python train.py --n_layer=15 --d_model=320 --activation="geglu" --norm_eps=1e-05 --attn_scale=0.125 --parallel_block=false --init="uniform" --optimizer="soap_variant" --lr=0.00237 --lr_head=0.0104 --steps=3775
Each number is 128 + 24 x the weight over its row's rms, rounded and kept within 0 to 255. Layers, rows and columns count from 0. Numbers have three digits each. The size before them is the row's rms in percent of the matrix's.

# down: layer 6 MLP down (transposed), 640x320, rms 0.0691, rows 273-301, columns 0-159
# gate: layer 6 MLP gate, 640x320, rms 0.0813, rows 274-301, columns 0-159
# up: layer 6 MLP up, 640x320, rms 0.0845, rows 274-301, columns 0-159
down273 099:134133115118089183161174104110161096129131149091138133154165138143133171091161146134126135104126114133156153188143125096149192126118101119179140087098125152140141150125094149132121096166159112086130150120125138118133155115125120121157105056161111124175081143106108154103134129093102126162136150147116153161113131134112111116112156096145097153102129159124112097146110149154103076105159162115143115129119134160169120127109138095137136119163131145133075151118112105123115117125123114
gate274 103:192153134083130098106115127134159149146160090129132156130143151143141104144126109123151125170084077155155166097133160115125132161182139164158113135143136143116146126110128110173112093114120135108154120109141164128089102126134122110138147162098113156093162127139152117123138143093135114171129129110140131145140142121123134122098079142181124089123114105136133095108120131110129077145112117136133114122139096127154137113131072146131134156130132122145124120111107153121110101085145139
up274 103:106158116134138167122116130118136130112097121125165120118154142122107111103120103138076099138143140115141143123126124126151120131143101091137130174127155109148124106129109137133062148114078092132139120097137145132094129118185133136166128133157084164181118121092103101163087108113141111125146147195114145117150126165140139142155126141149120105165113114111098178136145135130172080159146178129115156181115115153130092161146104132131156149119122172083116144146134097141079121128134123
down274 101:097133126160130166130131132138122153126147155109095132110106122125119116138143116129092121157106132097158158134134095129150095119133032120113113171161105133119145106182127127105166116143122106127129105141125129113075103117143153143134117156133086136097145175140128127171126088113150172121126169133127142149145052134119108104075125094113118137150116104111152121146105124119162107121108143110103119154125173138130097164127095127106177123138134139124154129103116129150107127145106121
gate275 091:158088142162102141112125134090157107122117152117143117161118123133156117156152107108105122158115129109136145106167083117118100126095132125155128138130132115127161146093132083125161130110122097107141130114086131153121120158165131116156143144149181124139105168133174116120165117119123115118161122140167121154205137104115072094123119092149103131105117154157145171091155162141134107165109128135072111117134151109128099169151135096120151129139108127128176151118127116135113108120111131
up275 089:106128141137130180151125128131136090142134113165143119111133125122157103136098136180169116175100167119126138145156100114092139137119103123177086127148118121128147158160123097123098147120105109091140133098083092144088129127140147117142105140109130125148109133159163102145120119139116140102099111158109157129073118136121115112118137141176138130135124132117165110098136100132116131149127141160137172146110106111102088080134109148112139102172132114159113143161118135113145104164115063
down275 087:154138104095099132119100199104147139115146130128162113119120082136101130123128123139134136115144143126164113094146180129117102145154126105150144174164164150133102139134140121093157134115146126130127128167160136147142130127122126095125128147125104105135145091106136115056148156120138058103153174142156144169132110149143123132093114140118111124108120151153117131139122123126128121166132141147105163139133149122134101132149110070125169129153101121146100106144089072149131114113123100
gate276 099:158060125119143091125143135113151155124113115155063088080131158127132116133144105172134126161124083148123142150140121114124114110143147130155110137125155109105114152120098160157134082168128145118105126148137125072106134100140127110133129122113158101097100066118132138135115125124106135143142118152099126110143087152142123127170145142128149106108128160116152128141112139108100154120119163072105135195131143140098125156121175106137129096095133084135113121150118111128130158109160102
up276 106:099152135165109112133118138146058083127086167114116097070093131097158115115089108123131115139154125131135150171160119125111077125080129156173161114122128139140123148103115096083110131127095156139083137120177120150096122188126138151169131143112101123092136164101116142131106120138157123174119123125081106100144124173125153118109169146114132155113118110102155116137098132114137133144085101097104150153116105129131150135103142151125112153131176146098119134109134099111169140104142133
down276 107:188126167139130153152109178163096121150129080154101139122134115093172133121116127106114137108141093128102167119134107140147071080116127094127141144111118145117148077134138112123128140109133133135145104156088154128126137113075166127145155091160164139141121088119101102143127103122113149139119130125141128113155118093156138154162103136137140109120136119180127127106130143130159117158126105113110122143122156144124082154156167157091130129147149103111134140147065116100114118130126105
gate277 105:140139110111099111101130116126095127123080126125181158109140165099151097082151125084122117119142097144118133161108159129110136145120108104084088140114135134121113098103137094122123141114109134140120161145162116121132111123116143105076107117133127134099103115098092099109142127163110127110159118157139152095144174118124127100126121126070130076134138120113161136143138086121110088134150144099108123127167124152144151145152093143107131119136131160107176128099156097154125166118098179
up277 107:134118119187133142156150121172139086113116106100112129157184143162151165130094145130149131133089089118107141122169118142146125117154092145125134135097101110159127109121119121167112115118119138132146159151142130074137148165141089126098182125132165117100178114114151087135106100116095089096157113146076191096175123137143100104146113123120102138141090109114134118107109116183129134133134093096099131120168127089134139108138148101101119129094105144115120197129134132114158119140115151
down277 104:113108114124136104084177151104158095116108098153168110150105170149189100116157091112114111131082138125148168131084118118137105121121150115113124176119106151154147146173135153212107115107143144140106124110150126119135152115178167105145163129088160090137160133089110152168120133078131089140126139135116133147129116158135116170147144157149139108104136142116086099165087145107155162108077139127117152124140143109132120111122089181114112165109142145114137128159146152109115126151181108
gate278 097:110119097169138123082149147136156143104117162122093140110149132157186116098118121113131070139189070124104142094137098127131134082104125144143131149081113062137156151089097139134134134131118113095096111162078107143122108136151078144142130186152104136091154065156094154148164110158156118097154136124126138118148122148150113089155148115106100096133131123150111130130189129159111152133101097139130099142147115126125092140111124114172111111104150134150091172127101121135116134123134158
up278 096:112112163114113126125120118141120139113122085159118111098110142113131105112119142096105125116116111134091166187150157138152140133137127177161127163110170103149149145105126184174122169126144164145079120130140142096109126180163121087129117123134132123139117111162117140139133124117132137120114152136160116117121145128100103134140136109119145135136178139103111130159116146128061147096137159123122134148121096110160099124120147100177120118099142122100109147113127068120154165080164186
down278 095:133122127134141074126105079070127119132126099121140122131079167098148164143127128125095121105164095115125153137093076112112059122098149142160116164151104134111099124152130142160138121143151122094135142111134121133160138109178135137149116119122141138135121137181121147117119159121154121115076140163155142133156119139186102153141126161144124148155153153133071119103093093093094118123185160124129110140115098136111139119172136147137157113150099138116141092160095131112131105147128101
gate279 101:127184151111119120145129102169108130121110089149140114151150118121075105108117123150125133139152088106181146151142135120071129121111117109137104145164068164123184151123131117087165140154156114102125145165117144113146117125129205107126146123099149150110123177177109162168111138145114116101129156119124163130144133167118125108149139139155125138149148083139127123145123122077144130116110156161144131117143086133078136095149120108153103112121149142114090120125139097148132123110167107
up279 105:133132125165139122117114103121127166152096155128152124081129118145109139124155154140156124123093100161111154159076131124123167115128147084158116173115144122119148133098142151150129090158091169139064178132094068099132117148107130151173146113116153116148081130153119104129148138148148096161125114129132113130134166152166134159115162131174153142101132147089144107081169128157168118110079097116136091126081105130149133137186133075107137128146127119137182116119148121130153104103139142
down279 101:103118124108166065120119149160165132147109090119128127112127103160122134116110163101166136125132094159112181126134116116111119067091120142151153134139129113141162115064131113149158123187115133103123170147130166126142163124101193095066140117123121143125157108129157118095147108173109115106098132128120090136148144121139139158102095132124152168131111124152147152124154132105179144107157082094130099086131134118121124097139105129129071128143133128160140169128111166147147155091151169
gate280 098:132153122133134122159080173128123104166161131114141112149094139113146145209130122121157094137119162123116101144169113143149090112140110106124126113110075141131147157087157101109089100133172144139129122159104120150087098110111137143119124136151172186113121103107132077122111113148126106134137120096122164149117126179114116124135125144112115184131103115158161128110102165099103121107147143108124091145122141142093137103144169108179115179161126123123075151113098156118095127181157108
up280 097:087150158134123083141156119102153103131137149126142160122136107126133122160109119111119139140108117125100144108145154149126131104126149125139143158110113076144112142130123129146146133101100083082127117101098135139031144167166114103115149113134156068136157132174129114113104180091120110133130128166132143124088122105129136140128083092123128175133135141086075152150115147134091162136108147138116124139130149137127118122140124113096127108079113111135092117125132153146113181146166112
down280 093:132131088155152174144132124150096132137122124168064139134181105112111140130172165149127078161156098097150106141118136103092110145134154167097140130151095140130157123147127093129149088157124144145099122137102145118146110110135159151149142141141129117132111098134110116108166120104134177156171091090144140105142125094140107160172120141093131131184125151125113097107158119114140119113124154104124099105120100116083126153168125147123166162153120159109132161138064105158184115067142130
gate281 102:160103113138138129127152129137160132140106167149138097121112129129135146098113086125143174135136139095108135154075084162113135133138076136116131180123116137153122141101092136165150159129093144134129143102127100160150117107108171128107103113116122134105125108133123145118134112114108143156163070143128127150137166161143108106142164086136123135124145143182140114127148139143103126120123073111102134153165163096154138123079116124194166122114129137116163147154112109154122116127135150
up281 099:111129143076132101119128145180121122163129151115116136092108109124145121149136108088138119154141120133102124148117164130117101139119143127149142099107149073116122133139110096141130132075119083085126115112158115134112119086093119168134092198047121113129131141139155185158124094124088130135129166120187150155137108130119095136126136111134157115153105148106137146157127098142121132099084106148115119154127150129116124102100100108137140175138160112154139161188113141188131143152086114
down281 105:138138145146159127100118122146163096149154067147152171118114107099151116132155135132114158120111143130086108171145096161151122127181123132105102108103118100147136124121140142151155129137088150112129109125127131187115112159151126166167136158136144145108164135124140093143143129115103173119090164165116165139134157111114100135108135098160106138094137148111127169150179113216111104133153142109146150083163122121094108145125111108185180154148141137128130151122154119113113130127110135
gate282 099:075143126118116130160094124139106107113139127164107098122136079107139095131190101125115059092152136109140079132101148121127158112051150168145136132153119103095152140144099100088114121132152132120140144143114139138156116119110094184142127118149091118111105144126154147124116138123115152152148156129105146115127113113070153147112147121098122108082130155148191101120148116105127136166152152069116132147139139114104161162187169159123102121085166105137135131153167167147140139144137124
up282 094:090122088137106161128137138160127125131067090115109157099115121097139091126117099142126154152098147122104143143119171190107137118110116111140145105096104145083126123121148105139090171138134157148144100164123129099116138140187076114122145148165116140141144189144096123112094135094118115123093098125113128101089126123114105158101129092174085153129123114140154164127146141131171145143121104128092115125151103126163132115138105108168099095172106155149107176108126123103128151123137132
down282 101:096122154173134111101119105137116179119106132112157130116139103121098103092106133100122128144157123169082138111160143153148105137146088147112160089092128117106140121109118126126083120152204149164154135133122124123111129151124125113104128150075104125125123134104096101149093156125099144141127120084121127096114156124067110130095123171166119120096111140138102153124157101088120159140130116081097090061129091145127151142088131075136123137140128111131122148139145100154161085112095155
gate283 100:127170142144158126125194135153064114145110114132170113156111085143136102136107143117098110098117114149132150120121096112107141105114119135115091153156138099165145114169141108150087124116119140123127151125142143108141122096171103177117139066145113149087181098109115078127128120105139122131143158139146159127110142124144140133101135116105100127133131189150126104145109119123092103153086114120191172141147113141124116165099151114096100104121148134106143132098137147126139094138133101
up283 107:116119144110172075132160113116127164107125101082182082135102151138057159109117164100161150121118113119172158117122121147157124093087104075156121114134170096090090111106090144167150162096116136142127100170136128102123136136148106130117144086137100142144131144143109114130122138116127106107139133139152163148126166128145075137083140090139134153106131114132124154121116144104131158139135164093108107110119096104158107131106107139163096105143128135156138145138143116151135114117155096
down283 106:134139160095134112131138176155153174120136129133145146116134139143103152120095153131137175158139138182126120109160136120128086094118147143131118144175119129099125111119119140139154112105155099185141126123126161108142104132137128120143110148103140089147131114124107120121137119101119131134089118164153124167153105107121128174120095081158131110103090098131153131098112121153142088132107144095100143122113102083191059132111127111140059095141092120116138099095152107161119102114129108
gate284 090:177129133142145131156158093138080143101106150080164137095124068131161055162139124127122120125114137106126126065133143070103158139135139113166145159105117152152134121136117120140117193074105110160153111106114121117152131118114108146144160110118166140110139108166097127148106126158143135148163124114112150147092124112181125160128095085135107114147128133092128069140107163143144080138179124112136125126058120107125144147153116144102126156161176152106125155140128137086156118139108118
up284 088:130157128080116112091082123143156133145106125134093173120152100084119130125113131115144116147118117147170111126138090148162127120144126080110131102144179134094142130147134120091122140137151148114096143122132125145116131125113123099094100138134141119116089122136184149103123160132105177082138153131138139123119103157124156108135137119076129185139122137107121097106108116144128206146099127134108123093135167118137165148111128157144127122108084147114099135120094140181076151128110094
down284 088:118105145111138127133119126138121112124142143111140089076144120187118087125140132116109151092068117098126130126159127168148135136104178154102132101146130126112107123095113150181136171106073097113127123133129137164128152118145120159135156135095128162149155130149129101110145155142161101096142159117119172114077115118176107114123111159183166124118120142149144135156126166129088124135140148146126080126105125108148124076135138119115106189153147168140121127147143106112081171108132107
gate285 092:156144149157105156132179134165137150122181135117124143111129144201118132121124135131087149117135130102123122106133112163127126133121161136105118135199130000118101137133124143124114099115137119118098122110148130151131158118163137118101104098102140123113151159142141156156116165145130099129101136126152174113119157169156135112124165131163119142130141141077119092146174104141113123154123115129127130106099180186127116144102128126131155130163104121100162192132062116099129106127146112
up285 083:143122085109148129143118120059086144095146126095170120138117116106124077100098169122149107120126134168143166112155157120124143130123103100134141126068174169159164097130122128120133157143131119139162081114108173104137085113116141102147158127136149130118131113118116141106159125096101139179149133129137085111149113079121127164086093103135149101126092112143109130142082121086079131099117138131145116178076145129106122114103142150124156104095151101155123158153132145114145111111118129
down285 079:148111146174117120102158146169156119171161126146091137115149150159132166161148066111094149105132131113110094143103101137113120141131108156104121128196085073114105149127130130150107084128131114125104151139150097147093153121145123148109094125111116125116147145101124111133092128168150073096115141133137168114108149138116134091162157155135114166116123149106148128133158117172157120161137101128109141087132119153133119139161094109140107139172126164104165094103106150135132144140143142
gate286 099:117096101115148154126148113109121149115131148134123097106122085083103120159097122130153125134122154136129134088096099161097138165113078158144149097164112167128108179136121122136149091091094151160154122156090138134090174108142123128120085124124085063107152089106080142136140172126126107135111130095096164147144122106180116116183125161129156135179154130136125138095111105116126149125096148159125122119145159122113108139121127111127131151136112119133136113140089145118124117124099082
up286 096:154148135117116124129162097153136089122100121125162094155176180132134111138170148145149147164102118113122117122131133119086147150109121100111159124135152124125160131173149117132112138155123132130090121123157090138096128144113093135114134152132126112149110147104110145128097097127152122162125139124107127114083128155115071110144150120094137088160177095143157180138167182128097140142151170118164113133103154117156146075135147159142140135157163106142087123131168098118137122127158145
down286 102:166125124110113123116118186092120151070109107138152095120132125155093133175152127076116142107147120125117146096101110151117106113132123122122110142138114098175146123107131108140125160175105155075138101121068092117104122094133110121132143081154126152118126082140127110106131161168147094092137139138137118134140084122148111120111141148146151125084125149143112102115103086081116146087117165118165153120148086122128118100129145091104144130073132124135093116137128132093139153123155115
gate287 101:125123136141137125123161174132107153137149094182176138114130131144150108150124127128139088111148159169128157137142091158148056148159111132155176127120133145134126200117153130133092142124087125148144154098105111111137082119117099108179138128101112126161108138067122112084118140107168142148155140131116101119091135118116141099155153137106134153114121125144114130154115118135116164078154162119084103166158114157128132134140140119121150146134106116126153139128125117130181151180116158
up287 099:161099092135137111130138122139120148154131127115173142118083105135171130090081153129157138162153114108123143134103130132100067147155135104136133118107160144131090137128158180106119126097130144099118173120113161112132161133113134097151100122127158142146140124144170172105150114129120123180066156124113143115122177135152127087091073097148139085169107114126108134116153120127152158141144098136145127139148116130107145145163145131136133108126087128088094114126134149170152108106141155
down287 098:158127101113122088110138172150117112138094103096152117118087086115141112113108136109139147123122106139074119123151165151155096121123165125154152129104135127131143105141129103081117147179118151134130143135149147109141146085137090144131106117154122133173152147078149188145110137155125136142128097089137107160139120126154154073119138108151133116135128114154178150109175121142128145120154103118120067094149112127175129129149128160148136086076128146133137113149132107159127136067146127
gate288 100:162138146155123122118102149099124128114160085123106165134155121138119128113096068094110123138098154163144114129134156151149149122104070121138126117103122092162153150141116126124151114141121140115111126115161110137133118108149136150107185120093129102115132095150149124114153085140156126172125124167110102111093155129147138104106080184141154127112140136102096112156110106123130141142082154057119104134126177122149113135120105133131111151120155128118146128165107119101110124136120140
up288 093:114160124141113116097163129130152110125101139076102158126165108151143133118131155110156132110112124109106147126157101100120135105105129123108101172154136172099121158135130178131100136124174146147138152139109137137136174124128174133087126149132132165155142171120121092130125118154084145096151128085122159112093136104154120130140145154159128165087151149091132126100135157131081100175140095137154156152140152091134161156135116104059118090119109135075105170111153119142115105110143121
down288 097:138149169151098114119129087175102107070128124106114102151120132137156161070081124149154148156088112097086124160126132118131118144140171144148144146107084179151121135142125129114078121152085104188097126128090118111100101103128166163153134129142095120101147149116124148123112125143131110105131097115117125142078144149112097122128108118155133111176151158090149160129099109141114155162091133118113154140102106133132165121143140149157153121120163170106118119151120135139102122131122122
gate289 100:139102146133111099139103136137127155139159129160132103140172170139198094152112148134097161127093120165113136114102108123140110118099165167155150122086126141094108175113150102090125124090112071120117121140143149098168160121104097145164099090105115171090103128146128146125129094132144094133167100114138122162140131102102122099116130157105105114091130144106066102106119117115186106104130145128086094123156130168120111116152151120107147117150086137126129142158144174097141120172146140
up289 094:138144098116136131128154131104144129135100094165124166124096118111144142089152166170131165127083118077101127119097198142111138129145115055106144162139153122156122159104121094172124090117086166116112135133125116108142168151131089175129125130137138123176161126139151141078112129159169132146136120105155109106136062109130103118101112075121102114142126095143113115118137162123127135136157150119143092149160138154117183129145099115106074121159114117134127136121127111170118140136135087
down289 096:113081152155116120139107117107103119110135162125125100144102099099165102118141102105084123159139107148097109160138068092121112117107137163140158154119123123106148143080161167068088103114128103101111134110115118107108158082142146087099124154113153128129105129118166114162143091101134076135126162132148156162103112148125148119106105142137135083119120122154102146094058100109123149110142150176100110119125128125140097081110098136171154097116129087101132092169121165109152106141092134
gate290 098:090096141140167156144138160132137124126142140129120147133116127103122135091079094133113124152136129130135169154104117115123123148174153169124105162154126105163146142137114121134124048097137120129139145143154152070135094087131100106136092112144079139104119128152142101055126115143111120125137106158111094122151104148142139137164144128160131084142111121139141113106085127141175135094105134121121081145130142099133139141137139107161158102132116200147120100139112116145187118114134114
up290 096:141156184122116110142093129117118085130112144144159114113152122124140127131111073117161107111178121163143089103129081115137149096143114096105155131131152110111144129110177106122160146113109133126143089134170131151146123169081143172146138101132121118119127169139126110146114127145116179118088132118152147094152159120099110151144143126111112155107117111117122119093070139135080152171146158175118135123152138163109117141187080112080136138130171093115142122140128143136108136088111111
down290 099:068075138128107123128121092147123100134172100109142098138107139137122169130111085089077099157151129118160108137162147111115117095115102134121131134089088113137105091150096124122162130133144137097144168098115123118086160100124121117106135169112144124135148112131168144126127162098123131092134073123119129210148087142101123124116116085187125142132150129104124163124164124157133155164135152153152140100165131139131132130145126091123112136105114122151143125075144113131125130174142143
gate291 099:120110140112055076100139159121123115119153128124109153101138101137062098133185164129107137184130090116146108118114120153143109119098136076124132108115164121139148163111098072131098160097084109100134142156128162175087140140129120130116135145109151133109135151117139132101131098117144128120135083090127140098134108104138155120124087106131111130150085131160096094114139128124147147174135134125144139136096114119156187085116166164154113101133136133131130135120101120156153150151150157
up291 096:128082130100128109133104124105094142143074127138112134151118123071116126147157135149136188138160133094120112133103113155146124159089110161132131068114091138182106173125118095183145111091155123125150108166097146169129150131116140156103139174112121151128149128134169124168193119134133185161129106115123158117139103148139142121089152104091140104124132148198112099131133087141127130116105142149089120159107132112100129083136138117117128122095181143133164118122100129112119145107146059
down291 099:101143118138123132128108156115132137123106120148127130136106098135163142108122121134117109113101140099140171151150123112122143127129102121133156107076143125136131167094120141153150146158133155149122108143143134125140092151128121131146126141200112116157138099119097114147112117129130105142134154146148161169129126164109120117164108096135118135135125150149110146059157151114159133131144150071121134114153096135171126130077130126161131105151143151140094145134085140114141162129144183
gate292 098:127142132202166165097127098155100132126139098122140111117143084091165109111114161121116096133135112124121096137166109123127118100146164136140142146135111134132129137097147148159112139112105101108122155082069141169156131127080126126140081118106152128122131117140152131120118109095133151131130152145109132124184131127101141114107118144134164096109133174161134133173129132138143070159112097142103083116128115124112109136106116158137138130139130157155127100128144110118162156089103116
up292 100:169131174125135134128157099114136114098098141077105119121140088100161140150150128086145137143119105150136129134147102162119130119118104151132137082129109166075131094159073099151148147139138111125182128151092117108099104125141105182141152117119137096123149151112143095124140048130144130112048120118133107103106105117138113064119135080139142113095121090109139150145135135130166139104140109152130120157138104156173119146101164138125128161124107124103123131141095124156109125134136089
down292 099:104133120143170096096155142130114108096095154190111124107139136153110124151158112106146102118115139180105130108170088097130125148098172128164133124160137116078123108104133118122115142139116117142134114099116134137140127095109132137130110128116131119101123159140105189153136152133093126139071120147122108114161135126081122138167105114134158105066106125093159119076117148138154106147137142113137152144144124113134094171096116124156127105129126130162100133111149114114120170124092120
gate293 093:137171159121134113119140117144140110144091133111188147118133138150152123146153109105136088117137141098160139144146093139153110130080150105115151155101147161118140094115146151097125127097143183102150132147123115184092095162122089178122161126089128163112117126095149115129113122096121146128089119131123104089096199156100135106131106106125112115110162167201139120133123103161085146126161126122110105116124083125129163114137133101127105084120163112138150136158119083184131120086116162
up293 100:096142119094125118134144149148098145131115115131131140175170151112137149125129119129127112132085136160130116135114096140135145145152156128124150141112125098099098165117150128117117143112102133120144109104108116154140107142118155152126131138109129115090127104101153155126153140151126120145116151148146120110135132174146101135101115101141132128127129135126105154105160120168139111147132154092147122151121126153083152084168146149114141123146101134153132152092115106124138179136128126
down293 096:140077075150112177177135124113135168152137134140158116102162178153129132158164126127109168176113177133138129064118135122105183066159127141153125135143094147154087117161154130148137115134144177131129085117164107124099134102123120110110114109113123161156131130116143132141148147123143127124158100126178107127122116111116112146144138148071128178123119121118139115101099128109123115145162142169187141150143145110107155110131106149158131153138139129078164085093162114103161122100103159
gate294 100:157111139141081114164145171145156138107153117118114130125127154114109123102076089129148088160160129117144103119131124155133125118131131151109101116149105137130138124106115108178056083114178122134110145131128124105145119098140139133075077148126158147126151099120117117054187109133149085095131148153161103112091131098127083126132105100145113132134131153111096097180107122111145160145152116152146124124089119135113141157103144136117134108192116102132097119141124123149171085087106132
up294 099:131132145093129124130130105124153115162102135109149124123115099096121121109137134092138147138099117163123103105107141084152140112126110125147115124127145096170117172120108129104108114094164157129107187132150098181100154112114101103068099092134144098125134108160148124151124127094127158125098126101126121118153147101153120133135095085111118149089091131078138121167130094136094146121129135137110149098143138122148121092145145124115107077144109116147084080129121142131117102071149120
down294 102:119109104122123157116116168130142084105122105111118123183098119173159139149107126138141146129127169142154149123105143139142158126138127165149153141129151144097121131122093139134125131087124177148125107116081156109109123134155095114161127136080103137119117110134111102156156107133138124145077118094080149096158110140107134130120143143118121111143163130165140143124131143115136119121118159121092073130118142159106147098147138142144153149145140142115117164162162109144140136134175151
gate295 104:159134127110135109153144064162072146175134146133144135147153117091109154149116140143125119176123128142184089084126152081155096115139147121084131134122115106118091109127142122114140130127110129118141109112096130093125143162118144162116152126149096140104114149135157127126109119140115088104157143162161119113129142137101113108144175160118096116176143145150129127097097137134113123153117152155109129169134115140113134081113107132131094132113108088130155119071149135127139141124119163
up295 105:142125101102120086136128084107132117148109125151153097153111125146118128150121148145160101122120094126170108133136149129131145129084121170139090145158115098113133123146095134137115145152140109163163138142170134194117148144171136105116140125113134129132077118141119129114158141110124144148124137140079143135098078110162114144121147137097158099110100116096106154152141155094129147078105110137101104127141104118102137138113166110107119076160165132140135132091101117124143154072168133
down295 103:110134121086126079086126077134121188110103136125145124132125130136095130130109118101138112132161112121157144152078158164132166092108168098135126145118163117121136137128110120115129140136141071175122139138180133128120137137153116111128119115149136163095125057103095116062124095130105098116143173080176098129171113144099149123128112087142120103120104143122121118135064132115165143140108141201128137112141129141195174102126114135115140094133117140134113151112113149160108124161124092
gate296 100:108173141142119151095159130113135140118126123129101139105135129123124132148129151126117174110136139127116144128098111158099158162138119135160153124168135084102170124101127095121112093133148124134094114156116160124162133118153153106201156103119131156091127126128105148111137068118155174143134139131118082104081162139111177131146129133145110099086091122141167163069115165133129120132099128142139146121150148161116113110128141124153135140108121140152123153165099086131069169127154135
up296 098:125116147117114115089106120134119095125089117138142113097163149132129132169143069103133126145145104097095097108129138111080110139104158143101125111145121105140148126115124137127130128152120147072101171125135120149106130088132111125119127109178155129137143164185131128125121122117116134078110129118135140160156148140109069164106176134132150117106100146136114180168118138105111094119102202133143145154135128105135089165161149144145099125107110151139097153118122105141116158128110134
down296 092:125121101122108143133154116134165139097134151088146133162121108130129139098140161144088104135114115145154127130108112108179114141099129141165064142127125182185147151160109145104154173087099121118140145172132135138088059147108149168081110127125143076137121129123126134123120158134083097135110108106167136128149111087108090128128103112107121151174137148092128095165119117134175150120116119115127147133163123130109157131153145130113153136146160162145132065097117150127148101175121149
gate297 106:117155157133128125183126171143119122155143123142124113109128141149122091113160140125114082154129107166122133115112107148136101125137142149122103123154139101093124080135062192111127060166183183129152116164115104123140137120096126117118090147153150113124092135137099130134177104106144175151121156151080106171108140131156129152117099156096086123108151166144131159127105118114147154135127139164113157139138120155109114115113143122112136109097148108105147099132116165141109142100136132
up297 107:145155148102159115109087123156117097151081156123133151119114113133108102116139143111129119129094125101175107146129086093116137109121122139116155165084118164151093109133186105095143157136126147113135155110133107135110141152110168095137145128140137100098135167093135150135115116084112109134185134131141190130093145142086110143187170159144160154150120111108124143131104178154121167156125123142119101107137162110127139148139097123188146155134091147149186130106130103105094173138164131
down297 114:132155137130116092135102131153135111140104170111120134139117157149112096134117150136140120105104107165160107134098111145106126136132110142142117142101136104133097129086138137145060116131186120147106112075168103091120108117169174127120175159118155085142164143178174151109131122152148124138173103105131113137135143110138115124091171110131167138112095142077137139136119125146144115108111120159133124081141154142129146137110106093162141149118132109125132114185146130146092150145109105
gate298 101:147119138140142148124114150114150147163149150134098142109162136100112100146088139119140153113132127111134143124134124137077146086063114126104135131139099118116123117156193115136135113101155124142122149138143122112111080099096150096107110129124149161117137087127110099133129151151121113138119142139113109115143103161141110192131121138120163143170163134089138119135092102146140149151111139139123169088120119106145133136118134113104107153086113149090142121120057133111107150166143098
up298 102:188132132122128133119145125168119115169083097140131103167083152133105160134128135139128130144133154118096154136138129085149064158120175127162131141126170106130136175178086121114096108131084140112126137080128156137121127138105122095104083144143147127132103157123157111140102137119144094167144173119154103155169154123085100123118158157111139150099080105135124143124115129104152161120157100165116117135116131101118141161123111145114112101142152090126163149148135149105105083162176121
down298 107:131105100158108108124121111152094147111123161093137103114075125124135144137111124135172099097148116112138103100133109116115122121101149147084118133127169151090126148120149157145141112081148123119126139138165164109108127139109109131117158138140124109156172105129142131131120133139158123116059125152142119114101128099104094104103104174158163111149128087153104118122126123130119106153119126128148146103130085180077109117126092123164088152098136136096128141113133136112153110105131096
gate299 100:132133155132148120138115168108120132129145136171142119146127114093141115120099140119069114105097145137132117143151098107118143121169119166123115165155128087141122123134116149102114104126144155178124175111123133085100178063130118110150130162142134150137151124125177126090165094148128091135126122146082123151168131149121112125168108145144179121114152182135100171172060132126158096136112163128131109130153160159097138099133118087110138117120142128123130121140136162076074144070128114
up299 102:129171148138125154118146101122116112152100168101092135104168114085093139142188167103098118145118145099156101145152096128140146120143093106120115111135156116155108136118111137101136120147157125141108121146160102132163138145138142097126153161050124131135098129109108157078119106140147113180128127163092126149092129116155107109107084142151132093102122153129172175080159147107121072120115125106143126105134120143104180143163115098146172123157143161164161163103106135101078148125102128
down299 102:144144129113092123161139140136091155113127149157131135107118124130171151148091126106100141113156105146132087151129116159136175095175131135129133116171091113101179100122131116096135129144121107097131171092129118085121139083100152079093148128111090131146149112133116112115153074143155084107107140121072146120139137094097113142172137141135093145138141112144107087137123136161112139146119143091123084089142115163104105101161156106152139162146161112110143152171131129101086112093103161
gate300 095:111102117152090122125142104117063132140150115159129140183169144093160120121142121140129147120120137165121145128116104114117198162152146133152149120133130149114105164100131153152114092133117119140096136089161101116108144116125109137143100119106119136107120140128156175144131101168119126166115132105128136101174117140110119081105129128145124097154151082103113174126091116103131161120111140144098163111161097135151061161138098137129151140140140139130137104163127125133128124168114125
up300 091:119142144106137201063110177136140102116134088149158182142115106117134121135107154097126130163132106136112140143126126160133131129109138110157095141114113107140122141123092140096143128121135103130116142127065158091103119155121149126074132136147122081150087114153133138145083156132098135114122180154122102126113118157129132135146101123105128097154154114055130103126143117131156164127133130130101128107188117155128178151154128100110119132105140115147104125145134112136146117112140107
down300 089:075091142124142072163099122124146087135133123143147113100116130123188097141117127143110159147161170105142145103135162175116111141144145147117137150121163128118117102111102134156089135131103155137148103142163106131108111155160125112130101132141130136113162170117146133118153138133143099102156130145179097127162099103144095102136162115183087129122158089125116176136157139095140106099160105152096132133108139149096092147167124145100155156156143115133185120142121145136144117123096141
gate301 103:114173138114162096143072124175146166161114116130091123150137111080140121132116177152139164155082105114125134118110115149095135161145116091132094152139102142136115094131091112108076147105100113096146114111092144120100137094105128144135144139112160143126113143144130126140148149086105096149159131138137118133079150111129145078136096114134100161124086155176082116115134104142118131138141099147128133036170127186140161131102103156146145123125105108154131109142152140113171105185106138
up301 102:145118154228132105127149101121140133134116193118136123153117135117121117103168108135112154159153077157127094152134128116146121102113141128133125182155125119140150106113119162133126128119088096161146119145117106118123124130133130181131145121130121153137173086183132140173160168119089094100151143103174150098072090106125145142151120111095075133144105144127132113097131141143110139127137152124122125104134084146147097095122094133182125151139138153123151100129124152130094117127124135
down301 105:165135132157152129131124078130106128122132073131118138167077116122141167143130115107108150147138120151110092150105145151138138155157075120140160095155160134103120076146106095126117128137093168139120140133110188058119160160088143166137148129123146148126151119116149122143112152101106166136166110098134164144092122152094114114134096091112101123138117101130110137087116136138132142122150160112148120157137118167113115114148142142112195091122134165114114170133093163131122128142150139